Weights of a small GPT-style language model, trained from scratch on English Wikipedia.
Size: 23 layers, width 192, 6 heads of 32, MLP 768 tanh GELU, vocabulary 6480.
Architecture: LayerNorm before each block, learned positions, biases.
Each number is 128 + 24 x the weight over its row's rms, rounded and kept within 0 to 255. Layers, rows and columns count from 0. The size above them is the row's rms in percent of the matrix's.

# layer 20 MLP down (transposed), 768x192, rms 0.198, rows 619-654, columns 0-95
size [104 110  92  95 100 109 103 101  83 106  96  98  99 108 103 109  93  93  93 102 106  98  92 110 103 104  83  96 100  94  97  93  96 103 102  91]
[[107 126  78 140 118  97 152 134 119 148 136 181 151 135 105 131  89 113 124 191 106 140 120 172 141 133 101 130 123  83  93 113 114 151 123 127 104  91 135 129 142  91 123 131  83 153 134 163 129 100 128 114 117 143 119 133  73 126  99 152 126 124  96 107  89 120 110  87 133 131 124 163 150  68 115 181 162 169 113 102 132 109 157 154 150 124 126 135  92 141 118 109 114 132 131 143]
 [109 142 173 144 148  84 134 115 141  76  71 141 118 131  72 158 157 134 138 101 149 105 136 119 132 112 111 180 167 102 127 147 147 150 148 171 103 153  87 138 140 108 126 141 154 113 170  92 115 147 119  85 138  93 153  79 123 131 104 158 130 143 165 149 155 175  88 132  70 154 151 129 103 136 151 118 106 122 128 128 144 121 136 104 105 150 193 141 142 138 156  88 125 129 118 122]
 [103 134 118 109 130 111 123 119 118 138 157 134 109 142  94 145 104 125 164 153 130 128 104 180 139 152  95 147 112 134  91 108 139 103 110 112 145 135  71 149 110  76 151  90  98 142 115 107 131 133 107 109 170 190  89 132 143 110 142 149 144  72  86 143 104  88 143 137 152 143  99 127 128 112 134 148 183 117 129 142 146 118 146 123 112 119 140 136 135 147 150 110  71 112 144 145]
 [ 95 114 162 126 181 126 118 139 124 149 118 188 141 125 122 130 144 129 122 137  99 104 104  91 117 125 100  83 145 114 136 127 148 144 109  99  97 118 135 126  95 141 139  97 129 134 186 159 133 129 128 104 140 146 146 154 157 155 158 149 108 141 133 112 162 107  91 121 163 135 177  66  98  62 135 126  73 171 145  95 133 170 130 160 128 112 145 118 135 142 121 153 128 141 134 117]
 [ 79 109 108 110 116 150 127  94 127 118 155 117  96 144 151 136 134 167 122 142  77 175 121 119 144 135 103 147 142 102 130 144 137 143 129 138 113 152 113 116 106  99 141 136 167 162 151 124 133 124  77 147 126 138 133 149 183 143 123 131 131 152 141 117 118 110 114 144 130 102 122 101 108 169 114 149 141  90 114 138 129 111 134 137 150  96 102 167 106 139 117 161 117 127 130 163]
 [118  97 139 144 123 123 144 146 126 110 148 130 108 164  96 162 122 122 123 138 155 143 126 130 156 113 112 131 132  86  86 121 119 102 165 103 149  98 176 102 132 127 109 130 131 112 120 120 127 138 149 119  83 103 208 140 178 126 132 133 139  94 135  76 151 137 107 157 144  81 148 107 145 119  89 115 109 125 112 126 125  79 159 140  94 180 155 214 125  85 120 155 109 134 107 124]
 [117 114 118 108 122 152 145 130 126 123 114  96 128  93  84 115  94 148 131 160 131  96 127 133 117  88 136 170 126 152 185  99 184 151  92  93 108 143 111 100 147 116  99 154 134 111 115 145 133 171 132 173 105 117 130 161 100 114 125 145 157 147 131 137 117  93 141 107 174 122 104 155  93  93 141 144  73 128 136 105 122 109  94 129  56 127 126 122 137 159 141 112 105 103 119 112]
 [115 152 129 118 137 131 162 105 153 133 149 106  80 164 129 129 140 125 137 113 120 150 129 146 112 130  78 132  80 174 133 186 127 141 132 121  90 155 142 153 157 134 125 156 155 182 130 142 127 150 132 181 121 147 140 129 115 134 131  89 106 103 101 120 135 126 134  88 141 114 126 123 105 110 114  94  90 124 150  84 130 132 132 159  85 149 130 144 172 114 108 158 125 111 124 170]
 [124 138 137 137 124 108 156 120 154 140 157 113 150 167 110 116  81 114 163 121 173 144 139 115  80 122 133 132 143 115 143 126 128 126 209 142 128 112 143 166  82 123 165  94 103 131 140 133  60 130 140 148 159 127 119 143 140 142 134 109 126 146 100  77 170 155 122 137 149 128 112 146 137 129 156 163 120 178 155 134 149  91 140  95 103 123 128 123 147 149 181 132 122 156 117 127]
 [147 128 124 166 134  98 151 133 115 117 136 159 100 152 124 111 117 109 118  99 125 131 145 125 109  45  93 147 137 110 110 137 162 136  94 119 156  87 118 174 157 111 105 150 144 128 106 148 107 121 109 114 115 142 127 123  98 164  90 128 127 153 132 121 156 131 103 115 145 152 112 203 137 132 150 164 145 122 128  78 148 183 118 142 135  94 152 123 115 112 123 116  91 106 133  98]
 [141 125 123 148 156 140 139  85 130 116 131 153 124 142 152 170 117 141  93  91  94 169 116 143 160  93  90 123 126 177 141 174 144 110 130 106  92 155 129 119 117 128 177 152 114  72 143 119 126 120  92 147 143 120 148 135 160 195 114 108 100 162 129 154 107 144 152 114 100 146 103  90 116 109 123 115 139 153 138  83 129 134 112 106 114 155 123 123 109 109 149 144 104 150 152 149]
 [166  78 115 110 117 154 159 132 180 149 101 172  88 143 151 121 117 173 105 133 109 124 141  77 125 124 111 107 135 132 149 117 117 181 111 144 163 138 120 122 146 147 149 161 144  83 117 128 124 143 132 128 143 166 114 101 138 115 101 105 144 133 118 120 131 124 146  93 138 142 124 130 148 101 176 148 106 135 155 128 138 131 111 134 134 127  97 168 146 131 111 130 128 143 142 164]
 [153 143 143 102  84 113 139 126 118 105 111 135 134 103 121 139 140 170 149 156 178 131 125 169 171 123 142 125 111 165 114 158 127 160 126 130  86 152 133 132 127 109 127 153 149 139  93 160 105 115 101 152 111 150 109 111 112 122 139 112 142 136 102 140 156 128 156 140 102 150  99 124 141 135 162 194 133 125 122  83 164 147 104  87 183 165 146 111 106 150 104 132 100 101 116 114]
 [110 117 125 119 115 111 138  96  83 141 152 126 100 171 134 147 121 141 133 112 120 133 136 136 141 133 162 147 157 134 105  92  99 105 160 132 126 170 122 127 127 109 141  72 132 108 133 122 119 129 123 135 128 133 115 142 149 142  99 108 118  84 155 120 138 126 161 105  94 143 142 150 134 143  97 139 150 115 146  99 130  87 104 123 111 141 137 148 128 193 139 145 135 126 168 140]
 [159 123  88  76 101 128 133 171 172 117 112 104 179 120 120 146 133 105 131 131 137 152 140 116  72 106 121 117  90 142 114  92 129 134 140 111 114 130 119 109 122 127 114 117 144 121 175 110  60 125 121 143 129 116 111 128 154 100 102 160 123 150 150 112 160 116  97 121  95 133 169  87 140 128 108 165 168 147 122 132  96 141 124  97 119 116 115 113 159 142 167 121 100  93 135 100]
 [140 149 142 142 104 134 104 142 143 134 107 116 135 175 157 109  97 133 139  98 128 126 160 121 168 161  88 155 140 139 168 144 129 137  83 108 139 129 116 128 117 157 133 106 108 145 139  97 151 139 142 138 119 161 124 125 169  85 137 142 128 117 140 100 154 120 109 108 112  98 117  93 130  88 144 135 110 114 137 144 150 124 152 105 123 105 157  98 120 163  75 124  99  90 166 177]
 [ 83 113  99  94 121 145 139 157 115 146  95 117 168 142  82 113 132  93 133 113 133 158 120 147 121 158 153 110 121  93 114 110 100 141 166 140 135 148 109 139 168 151 139 125 113 154 142 146 127 130 155  97 137 155 131  90  65 136 119 140 151 138 142 115 152 101  92 101 102 125 102 196 136 111 141 100  94 144 155 178 100 102 145 149  85 164 125 137 112 174 122 125 142 131 160 155]
 [130 163  90 134 151  82 101 186  78 134 122 151  97 144 143 169  99 129  98 145  85 147 160 137 118 156 133 102 129 126 150 119 131 153 136  99  94 169 115 111  93 103 122  96 125  90 156 116 137 106 137 112 160  96 122 134 166 118 121 155 128 136 141 134 149  98 134 149 109 117 159 105 133 122 116 119 140 101 119 138 109 126 150 155 154 133 127 129 150 134 121 119 109 143 148 109]
 [139 134 126 139 121 168 139 118 136 182 129 109 123 142 136 162 166 142  95 111 157 118 148 103 142 134 128 115 111 100  97 138 117 108 168 123 124 126 122 203  86 134 116 116 162 106  92 118  50  82 169 137 129 168 157 102 129 163 105 126  89 125 136 123 131 139 146  91 137  98 176 113 105 126 118 138 153 153 143 156 141 154 126 159 111 120 141 155 162  82 155  87 143  97 145 164]
 [143  87 140  99  88 117 117 102 118 122 106 117 151 132 128 151 145 128 143 111  96 123 145 119 129 150  97 131 123 137 122 112 120  76 122 124 100 124 138 139 107  84 145 153 107  91 123 127  45 115 118 137  85 148  82 125  96 131 167 148  90  97 154 105 153 157  99 110 126 132 167 106 147 154 159 107 140 113 130 122 148 168  95 108 108 146 115 153 118 142 129 133 155  83 179  94]
 [121 126 109  99 152 129 119 157 147 154 112 130 121 133 113 139 166 120 121 132 114 124 119 136 143 144 106 137 171 142 154 143 110 132 113  81 117 124 137  83 129 108 135 169 151 148 119 135 143 125 134 143 118 139  87 133 103 168 139 141 115 111 128 107 139 161 172 119 141 126 157  90 118 125 152 118  70 133  99 131  77 139 197 150 118  99 160  98 119  73 114 142 133  93 140 144]
 [137 126 182 139 127 153 105 124 143 162  96 124 153 129 146 123 104 144 123 166 133 133 128 154 148 104 124 118 116 189 121 131 122 116 113 124 142 167 119 156 144 132 140 114 122 131 147 131 156 168 103 153 101 150 143  93  93 139 190  99 112 125 111 158  72  97 148 143 159 123 155 119 121 136 109 128 109 123 116 123 144 129 121 139 121 155  97  85 106 122  76 127 168 123 110 170]
 [142 131 158 125 132 146 102  99 151 126 183 142 139 144 129 125 117 109 164 101 142 184  96  88 123 165 139 138 173 131 146 124 104 126  95 148 157 103 183 112 138 140 123 115 128  96 117 152 143  99 132 146 131 120  89 189 138 119 154 132  89 139 110 123 168 133 107 138  95 136 150 140 120 140 132 142  93 116 126 143  98 153 130 160 155 150 118 144 132 158  72 117 150 101 122 170]
 [136 127 137  67 140 141 116 110  93 156 141 117 154  88 149 120 102  72 149 132 105 121  99 113 108  71 144 130 141 121 129  86 117 124 128 131 122 142 140 133 136 141 124 126 105 116 135 150 133 137 173 133  97  94  84  82 131 160 173 147  86 133 107 129 161  96  74 184 130 126 157  97 103 117 125 193 149  92 128 106  88 147  93 169 101 148 162 101 152 137 135 109 125  85 116 114]
 [121 107 100 118 116  96  73 167 100 148 129 124 107 138 123 122 106 113 138 116  99 125 136 114 127 134 118 139  99 200  93  93 157 111 151 141 124 139 107 173 120 149 131 155 150  53  87 142 143 118 147 100 145 155 145 147 108 147 124 118 124 127 111 100 119 141 108 109 173 137 126 115 143 166  97 123 139 157  94 130 127 104 132 142 106 108 141 126 159 149 159 153 138  92 169 134]
 [140  86 125 121 136 133 139 139 123 136 152 157 116 107 154 140 116 102 104 117  92 102  76 145 144 118 134  85 128 118 127 110 144 127 112 106 131 112 139 139  85 106 181 127 159 139 148 148 120  98 163  99 116 109 187 103 116 127 168 117 106 113 105  83 117 116 124 136 150 131 121 123  93 103 129 101 128 130 121 142 139 158 153 146 119 160 123 116 154 145 108 114 146 141 146 124]
 [119 136 145 134 136 140  92 122 138  89 102 127 149 106 155 116  39 131  90 121 114 124  97 130 145 149 119 123 118 116 106 134 121 175 128 141 102 139 137 127 119 111 144 106 121 134 132 151  90 142 104  85 119 171 136 156 105 136 104 159 123 126 158  93 143 132 151 150 105  81 212 102 127  87  95  96  98 104  95 105 112 141 122 125 143 141 120 156 116 160 125 117 138 136 134 144]
 [141 155 135 114 139  95 136 136 139 113 124 145 144 149  94 110 120 147 140  91 157 111 135 125 135 148 141  81 101 145 142 107 124 179 116 142 131 134 134 115 137 112 127 103 158 124 109 130 119 146 122 114 156 130 139 126  84 181  76 131 102 178 154 120 137  99 134 125 108 173 112 106 114 137 153 140 163 153 142 134  96 144 140 136 105 160 101 137 174 116 165 114 147 135 103  96]
 [130 132 129 119 105  96 164 142 127 105 106 142 126 134 129 137 100 124 132  90 159 123 167 138 126 148 132 133 130 137 145 125 129 116 160 114 148 174 105 169 127 155 118 160 105 186 148 153  91 150 125 120 195 139 131 131 132  99  80 144  94  85 133  91 104 145 167 136 134 144 165 142 141  75 132 162 109 105 108 170 117 160 114  95 119 114 102  72 157 129 106 128 140 110  86 141]
 [165 117 140 132 136 153 151 124  89 140 112 182 101 150 137 119 167 145 148 149 132 160 142 114 122 132  78 129 134 165 104  75  99 123 125 154 129 156 106 143 155 107 140 114 152 126 154 150 132 128 126 100  90 169 135 111  81 167 196 127 154 138 143 132 147 134 141 137 142 118 108 115  90 163 155 120 137 134 132 149 159 132  88  99 154 131 144 114 135  84 118 135 138 127 107 122]
 [116 124 125 146 106 135 112 128 124 109 122 150 118 114 141 165 130  97 139 114 127 168 110 113 141 119 136 172 193 114 130 155 107 109 134 155 121  50  84 149 163 155 156 148 123 141 138 133 174 139 116 155 149 124 139 127  96 106 151 106 139 110 140 129 134 134 143 108 113 121 103 127 114 133  93 127  88 138 159 118 113 112 143 115 145 121  98 125 136 113 174 124 120 163 138  94]
 [126 117  95 112 103 117 116 126 101 190 141 126 140 117 134 108 149 120 127  96 128 152 128 133 123 130 115 107 150 115 101  95 148 136 109 145 111  97 123 122 127 118 174  55 138 149 122 137  54 147 125 108 131 118  89 161 124 161 137 140 119 114  97 102 117 129 112 137 124 140 109 151 152 132 104 100 126 126 104 114  97 115 167 142 121 119  82  99 134 158  94 143 141  94 169 154]
 [131  92 138 104 141 117 149 152 130 148 139  54  92 103 130  64 142 130 144 110 138 154  88 136 143  97 112 134 126 139 140 108  92 115 132 203 110  95 172 110  93 116 108 109 130 132 135  91  99 169 176  81 102 109 119 133 120 113 125 127 145 129 146 132 155 124 167 152 123 115  93 115 129  86 108 115  94 156 133 136 115 142  87 140 104 108 134 138  82 124 150 163 112 100 141 161]
 [192 146 132 119 130 126 108 163 107 174 143 124 103 154 163 134  72 117 110 104 130 169 167 141 148  91 134 152 124 103 145 129  99  93  68 160 119  89 142 119 128 117 132  87 112 123 116 161 194 132 147  96  83 136  90 161 157  78 119 142 167 176 114 144 142 128 134 177 121 132 110 125 141 120 105 142 133 130 104 123 176 124 130 152 104 150 124 116 156 115 107 134 134 136  92  92]
 [119 105 123 154 144 107 130 100 120 107  87 126 148 148 110 148 133 129 158 176 137 123 113 114  98 100 113 131 150 107 131 173 130 127 102 133 194 133 137 123 105  63 138 127 126 113 110 111  92 112 109 122  96 114 125 136  93 103 129 133  88 137 154 137 105 147 103 113 109 135 117 114 157 176 191  99 115 153 111 110 126 123 175 103 160 110  98 109 119 141 172 138 161 129 154 148]
 [186 162 137 102 140 115 107 130 142 135 125 132 111 154 145 141 165 142 111 132 155 153  87 116 128 107 136  84 159 144 140 122 152 117 119 110 131 172 131 124 153 130  66 110 136 101 119 131 132 106  96 114  87 115 165  88 103 127 135 105 110 158 130 121 105  80 112 141 139 145 129 135 131 101 138 112 143 144 115 132 104 120 138 141 155 189 126 128 134 168 137 128 115 165 133 115]]
# layer 20 MLP up, 768x192, rms 0.181, rows 620-655, columns 0-95
size [104  93  96 109 109 100  96  90  98 103 100  99  98  96 106 104  93 105  99 101  99  96 100  98 110  97  99 106  95  99  99 107  99  99  98 107]
[[135 151 113 118 172 127 155 112 142 190 147 135 142 129  73 169 147 194 125  93 131 103 125 105 145 113 124 108 152 158 109 116 156 105 153  93 175 133 116 100 143 119 149  97 139  78 167 109 119 142 134 125 122 164 142  84 105  93 141 119 118 106 159 125 136 155 126 142 112 143 184 111 158 136 108 124 133 136 158 140  95 157 172 149 129 155 138 130 130 136 123 117 143 128  91 116]
 [109 109 155 102 143 113  99 146 135 117  56 101 145 126 113 126 110 154 124 100 107 125 158  99 145 175 100 145 109 128 109 158 102 117 151 131  96 157 158  91 179 138 120 112 149  71  63 164 133 168 142 172 122 111 145 130 151 123 153 123 126 141  90 145 139 135 103  98 122 152 147 112 115 106 150  83  92 143 137 145 136 143 131 105 136 128 155  83 100 115  92 128 120 130 156 145]
 [138 121 120  76 142 142 109 132 151 114 119 104 118 132 128 146 120 132 127  88 116 167  63 113 130 128 128 146 126 114 121 128 131 109 114 196 173 125  99 127 154 142  76 102 148 119  93 146 101  95 137 128  97  75  96 130  75 165 143 131 118  86 105 153  97 139 144  99 114 132  86 168 135 181 147 110 129 114 143 107 134 128 157 133 127 124 149 132 111  80 143 106 194  87 113 170]
 [157 130 157 140 138 149 101 138 138 117 126 117 114 154 137 114 103 110 116 108 113 123 157 128 185 128 148 137 102  99 161 172 104 135 108 144 135 143 108 119 133 162 128  92 125  84 129  99 107 116 179 158 130 139 172 109 102 150 117 138 106 106 115 147 141 185 157 132 140 130 117 158 125 126 136  94 137 120 142 136  91 127 155 159 151  96 116 130 136 103 148 148 117 155 150  97]
 [137 145 121 152  93 140 123 129 132 199 136 139 156 128 111 161 142 113 115  82 130 152 122 137 152  76 122 154 120 139 148 131 131 136 119 148 119 159 123  88 168 138 147 147 149 124  69 151 139 142 168 145  97 147 121 109 121 116 127  92 110  99 112 151 143 124 105 112 120 169 142 122  82 105 118 115 126 103 129 157  97 155 113 112 102 112  94 174 168 134 140 118 105 135 142 118]
 [ 82 140 136 102 131 134 150 180 165 134  85 139 114 151 136 138 154 166  97  97 125 126 115 137 153 176 134 171 132 139 137 196  93 130 150 117 117 189 133 164 182 199 114 129 145  70  82 126 118 135  94 100 111 122 139 129 134 127 156 133 100  83 157 139  97 112 108 112 113 130 113 140 129 101 131 118 117 124 104 142 140 128 148  97 117 127 144 128 122 141 168 115 109 109  82 121]
 [ 76 164 152  99 120 121 106 152 106 151 155 100 181 143 161 147  89 130 113 149 127  79 156  88 134 123 176 172 135 121  98 117 132 101 129 155 152 149 131 102 144 139 109 160  89 131 132  66 106 147  97 113 155 105 112 142 116 108 117 106 108 146 116 120 121 141 158 105 126 104 118 121 158 163 146 159 142 130 140 133 149 139 130 129 161 113 156 104  98 143 147 143 121 166 140 119]
 [175 127  90 127 102 151 111 131 110 107 136 116 140 136 158 114 124 107  92 116 125 116 127 109  95 100 141 113 170 161 180 126 117 119 173 143 107 146 122 183 128 121 138 110 122 127 100 144  88 176 115 143 126  99 116 163 114 133 162 142 117 151 147 157 117 115 151 155 122 120 141 109 123  99 114 104 142 121 114 137 153 148 132 137 137 157  95 147 135 132  92 117 142 120 177 141]
 [120 107 102 163 136  89 173 143 118 115 151 109  85 161 131 103 103 111 106 125 133 106 117 124 121 108 127  68 148 100 126 152 142  96 111 179 124 152 140 135 135 115 152 131 140 129 106 141 165 118 137 100 154 110 151 151 146  88 113  74 203 102 111 118 140 109 123 133  96  83 114 151 100 120 113  80 115 117 150  91 121 110 139 126 111 133 116 139 141 163 132 144 177 142 168 126]
 [144 107 171 134 152 127 158 152 141 113 134 142 117 122 144 142 148 112 115 130 120 126 108 109 131 110 114 107 138 218  72 175 158 113  97 121 116 129 131 113 131 131 100 141 134 143 136 160 155 155 125 104 152 115 106 115 139 115 139 131 104 116 115 159 104 167 135 132 126 125 110 145 124 128 184 135 133 119  86 139 122 124 177 157 177 126 165  93 109 141 135 142 150  86 129 119]
 [175 104 117 146  76 132 119 112 106 149 178 104 107  84 148 122 132 116  85 136 119 107 155 138 119 142 134 134 157 103 110 109 165 152 153 104 152 103 122 117 118 101 111 146 123 153 172 117 117 104 147 170 116 126  93 125 152 129 138 139 136 149 123 128 168 110  97 115 135  90 123 173 118 175 116 111 140 190 121 119 105 146 148 146 121 124 133 156 134 112 154 141 139 124 135 109]
 [ 90 111 112 144  92  87 105 143 156 124 152  68 121 146  80 113 130  88 148 139 124 120 100 122 112 126 117  94  88 139 139 148 114  72 170 100 142 119 134 110 155 123 128 124 140 135 131 117  86 122 145 157 135 144 137 102 132  99 144 155 146 132 136 139 125 157 126 104 131 104 133 139 131 135  75 136 167  97 113 165 113 143 136 179 126  90  90 120 147 102 126 141 156  89 104  93]
 [ 85 103 120 153  94 104 115 133 128 137 170  70 108 117  65 128 126 157  96 126  95 121 109 140 130 139 117  80 120 147 114 145 136 119 115 154 132 125  90 139  99 108 145 118 178 131 156 110 113 164  93  89 132 131 166 165 164 157 126 146 158 127 106 144 199 108 104 102 147 132 154 141 136 126 165 115 105 166 145 118  99 138 117 150 131 120 127  93 137 144 115 129 123 166  92  84]
 [140 155 140 104 120 162 132 137 119 114 140 131 139 142 132 163 114 130 213 155 115 147  93 149 142 134 101  93 153 132 114 132 133  80 128 183 163 143 152 125 132 122  97 126 133 107  88 110 108 138 119 126 128  60 144  98 126 118 169 112 148 171 159 136 122  96 134 152 100  80 146 152 142  87 131 135 133 137 105 178 111 109 113 174 156 146  87 134  95 130 133  81 101 142  89  85]
 [175 124 171 132 143 160 144 105 140 160 106 127 105 136 142 129 144 109  91 122  68 113 148 159  97 155 146 125  98 119 136 126 149 146 118 115  77  86  99 126  84 129 152 116 116 188  85 156 123 149 167 117 107 133 102 112 146  98 115 114 148 140 139 124 144 113 112 128 123 139 124 158 117 152 169 142 119 119 131 135 109 180 146 132 149 135 137 149 139  96 125  84  94 132 116 139]
 [109 143 110 119 145 170 152 119 122 149 166 120 108 153 126 153  99 132 141 114 112 120 112 115 130 103 124 122 128 123 150 140 125 151  38 145 101 113 108 128 145 132 132 125 121 168  62 150 131 118 121 124 189 104  88 111 103 119 149 108 141 118 165 145 126 138 117  80 100  56 131 139 146 141 109 151 121 145 140 151 107 155 125 125 167 102 106 101 128 162 146 137 130 126 152 100]
 [176 169 169 165 105 117 109 139 122  85 110 124 133  85 112 121 127 132 121 127 117 133  96 144 157 120 129 104 187 126 131 149 134  98 128 128 150 159 147 128 122 121 120 111 113 159 146 100 124 113 173 117 124 166 175 185 116 115 159 142 112 129 120 115 121 129 158  80  91 149 133 102 152 125 126 165 111 123 160  88 116 118 122 160 146 111 149  75  99 152 183 145 154 148 109 134]
 [109 130 168 126 177 121 131 114 126 133 140 122 136 147 147  88 121 102 125 157 114  88 146 117 131 143 133  91  98 132 110 104 110 163  96 141 117 157 155  94 167 149 144 126 125 113 185 136 114 179 134 109 147 109 114 116 138 133 176 128 130 131 136 142 130  98 129 163 140 196 129 134 120 108 174  86 116  88 115 164 121  92 175  90 157 133 129  99 124 128 120 113 110 145 129  97]
 [133 168 131  78 124 146  99 126 145 150 104  84 141 130 152 100 142 161  89 135 103 155 102 146 115 153 105 135 135 141 165 190 127 117 133 121 119 111 140 122 137 129 144 122 137 153 128 146 105 122 107 137 146  82 112 134 151 167 126 146 155 142 150  91 158 107 118 155 117 107 135 117 121  92 138 140 118 187  99 124 146 112 131 132 144 119 188 106 114 139  95 145  80 148 119 101]
 [136 136 163 101 117 130 131 110 117 136 161 121 101 145 153 170 126 172 115  95 183 148  96 124 118 140 139  79 130 120 115  96 166 119 163 123 131 159 151 157  89 101 103 133 133 144 166 149 131 111 153 112 128  95 181 144 145 114  95 147 124 148 131 119  98 118 112 130 133 126 106 142 133  79 115 108 140 113 143 149 135 133  80 134 139 160 124 139 113 154 145 106  88 117 153 128]
 [121 167 129 146 131 167 115 133 118  61 113 106 121 110 148 166  83 138 120 113 115 129 131 120 151 128 117 153 126 174  81 144 137 115 130 124 129 137 116 123 117 117  93 127 129 148 162 104 121 145 126 140 139 140 117 170  95  89 132 155 204 104 135 122 122 133  88 171 101 145 159 106 150 123 126  94 123 133 121 148 145 103  68 146  89 126 148 107 163 118 139 172 139  77 104 114]
 [ 62 122 110 131 112 135 148 145  72 128 103 138 121  90 148 121 135 108 161 109 138 104 139  87 162 196 140 140 133 134  94 142 119 108  95 150 119 178 146 144 168 132 147 136 143 122 107 173 128  83 160 139 160 124  96 154  74 194 154 156 127  87 107  73 137 119 166 133  97 124  99 162 121 125 130  97 116 151 119 118 133  95 131 148 122 108 106 130 133 144 135 149  73 132 150 104]
 [118 115 107 129 122 138 126 137 102 154 123 113 109 160  83  81 128 127 114 156 106 125 117  99 152  97 135 168 122 107 121 135 129 105 138 116 145 142 155 180 128  64 141 106 139 116 122 124 126 121 131  99 155 188 122 121 119 155 131 119 160 130 119 170 161 152  95 147 125 123 101 148 111  91 150 109 119 120 140 118 126 137  65 138 136 164 127  88 144 148 133 103 152 139 161 138]
 [148 151 125  87 138 199 144 102 112 114 137 112 103 114 110 103 156  91 116 136 150 112 103  82 125 157 153 140 135 166 106 138 114 127  87 114 130 105  89 124 137 121 155 153  89 153 156 120 150 137 136  87 125 102 145 120 116 135 121 115 109 147 123 105 133 123 133 105 100 110 128 137 123 176 154 147 111  93 159 137  91 150 165 123 145 157 103 112 136  86 164 134 137 169 142 180]
 [167 113 146  73 137 107 108  92  81 114 139  68 171 159 146 136 166 110 140 169 115 151 106 143 156 128 176 114 134 119 145 133 149 136 145 160  75  98 104 146 132 117 107 148  69 136 174 129 120  62 108 139 140 134 122 127 143  95 134 123 139 111 108 134 118 147 130 162 100 145 103 124 162 113 166 121  99  95  93 147 102 154 147 111 140 143 188 114 126  97 144 109 145 148 142  92]
 [171 146 105 127 128 111 109 152 129 199 148 117 131 149 104 138 151 176 123 148 143 122 123 136 152 144 163  88 106 129 128  94 112 128  98 120 172 156  85  99 152 132 109 106 155 115 122  87 121 102 115 125 171 163  72 118 121 137 142 106 154 154  95 146 111 107 122 108 105 132 114 117 175 135 147 135 138 116 140 158 132 127 126 126 130  91 145 139 187 116 130 116 140  90 136 123]
 [149 113 136 177 126 100 112 123 126 144  94 118 147 144 114 136 135 116 115 133 133 152 138 103 121 151  88  99 101 122 117  95 113  95 126 159 100  78 155 123 129 155 123 150 123 160 119 144 156 127 141 102 136 131 175 144 129  76 190 100 125 169 115 114 135 182 118 126 117 109 134 126 131 151 129 107 111  82 135 113 121 109 127 126 102 133 146 158 128 105 174 120 132 142 108 117]
 [ 82 107 135 147 102 140 125 116  98 135 123 143 111 142 107 144 150 128 109 125  86 144 117 176 133 158 132 129 133 141 137 137 155 144 155 132 127 115 106 186 109 153 164 130 133 141 113  94 167 182 101 135 149 119 114  90 139 135 114 120 121  92 134  85 119 104 104 167 136 104 117 114  73 141 156 128 160 103 132 137 146 142 116 115 153 103  81 117 188 150 160 130 138 159  63 124]
 [ 98 147 144 127 127 109  77 168 150 130 130 140 123 108 145 139  92 138  74  95 143  85 118 164 110  98  77 107 116 140 158 162 128 162 147  93 143 104 140 124 127 165 111 155 104 146 106 126 124  94 129 141 131 131 157 178 103 113 102 169 123 144 131 114 104 187 134 140 111 130 146 155 106 130 121 157 140 102 129 144 109 100 187 189  71 143 142 134 116 149 108 109 135  91 146 174]
 [182 100 131 144 119 165  90 148 105 118 148 115 129 132 124 157 124 156 153 116 158  81 139 104 143 107 138 150 111  98 126 157 116 167 116 104 125 139 127 146  99 112 123 108 157 142  98 121 141 147 167 158 126 151 116  96 135 133  86 111 101 125 119 143 149 120 123 132 135 150 149  98 119 116 133 156 110  58 107 125 192 115 104 153  76 164 112 106  87 126 122 134 113 123 110 120]
 [161  97 130 118 105 135 154 151 132 122 107 141 141 118  91 117 110 135 106 121 113  81 118 173 104  92 129 163 122 104 114 143 106 120 116 118  92 103 141 137 103 125 160 117 118 111  44 121 124 126 155  87 138 130 161 119 111  94 130 108 142 120 124 131 117  78 137 157  72 132 113  98  96 108 129 134 137 106 143 124  95 160 134 162 121 157 143 162 162 134 109 105 135 141 101 131]
 [157 149 162 145 107 119 159 103 122  57 171 145 144 121 138 158 103 106 125 119 174 118 109 148 121 159 124 106 110 142  99 133 148 126 152 129 142 137 102 117 123 159 121 113  85 144 124 158 154 161 157 116 177 141  95 102 153  80 157 108 110 149 123 126  86 173 111 146  98 107 127 148  78 118 110 149 153 173 142 117  82 170 137 140 138 111 151 130 145 136 159  68 115  94 142 104]
 [153 102 108 157 112  63 110 181 135 137 140 123 102 133 111 106 102 146  80 142 108 151 109 120 136  96  95 120 139 126 134 102 125 115 144 116  96 143  92  92  98 107 141 119 155 137 123 124 142 174 126 122  78  93 120 122 172  75 125 127 157 102 134 138 146 112 151 105 110  98 132 146 104 107 159 167  95  86 156 122 122 120  75 188 135 123 145 168 162 141 160 117 128 121 155 144]
 [111 159 100  99 150 112 141 151 124 168 104 124 116 136  71 112 103 119 118  98 149 145 149  94 149 140 107 116 119 141 111 103 111  80 139 102 126 105 108 145 105  82 132  86 157 122 178 125 102 150 126 154 126 126 125 107 145 152 143 139  87 116  76 165 106 111 171 112 118 135 108 141 152 146  85 136 132 122 171 152 126 163 111 103 120 118 118 139 119  99 159 131 105  98 111 160]
 [134 129 127 142 137 169 135 157 140 141 122 112  98 136 140 167 156 144 153  76 133 130 146 126 157 113 105 163 162  86 141 142 167 143 108 123 156 137  86 146 146  94 122 101 150 159  98 133 117 114  68 115 133 104 132 169 129 160 106 122 138  95  62 118 133 135 135 121  88 138 127 112 141 151 107 124 145 132 149 141 128 165 141 140 117 142 122 122 128 144 112 173 192 102 117 141]
 [119 167 130 134 181  91  92 140 142 166  99 141 102 141 140 151 137 114 136 111 129  84 101 114 138 121 105 130  90 149  94 123 117 157  80 127 138 161 140 108 127 147 143 143  84 120 126 118 127 102 158 125 106 117  88  89 120  93 106 150 137 125 127 106 158 122  99 128 146 142 138 135 113 139 121  91 156 170 168 116 169  93 165 133 169  76 130 155  96 156 138 127 134 118 112 129]]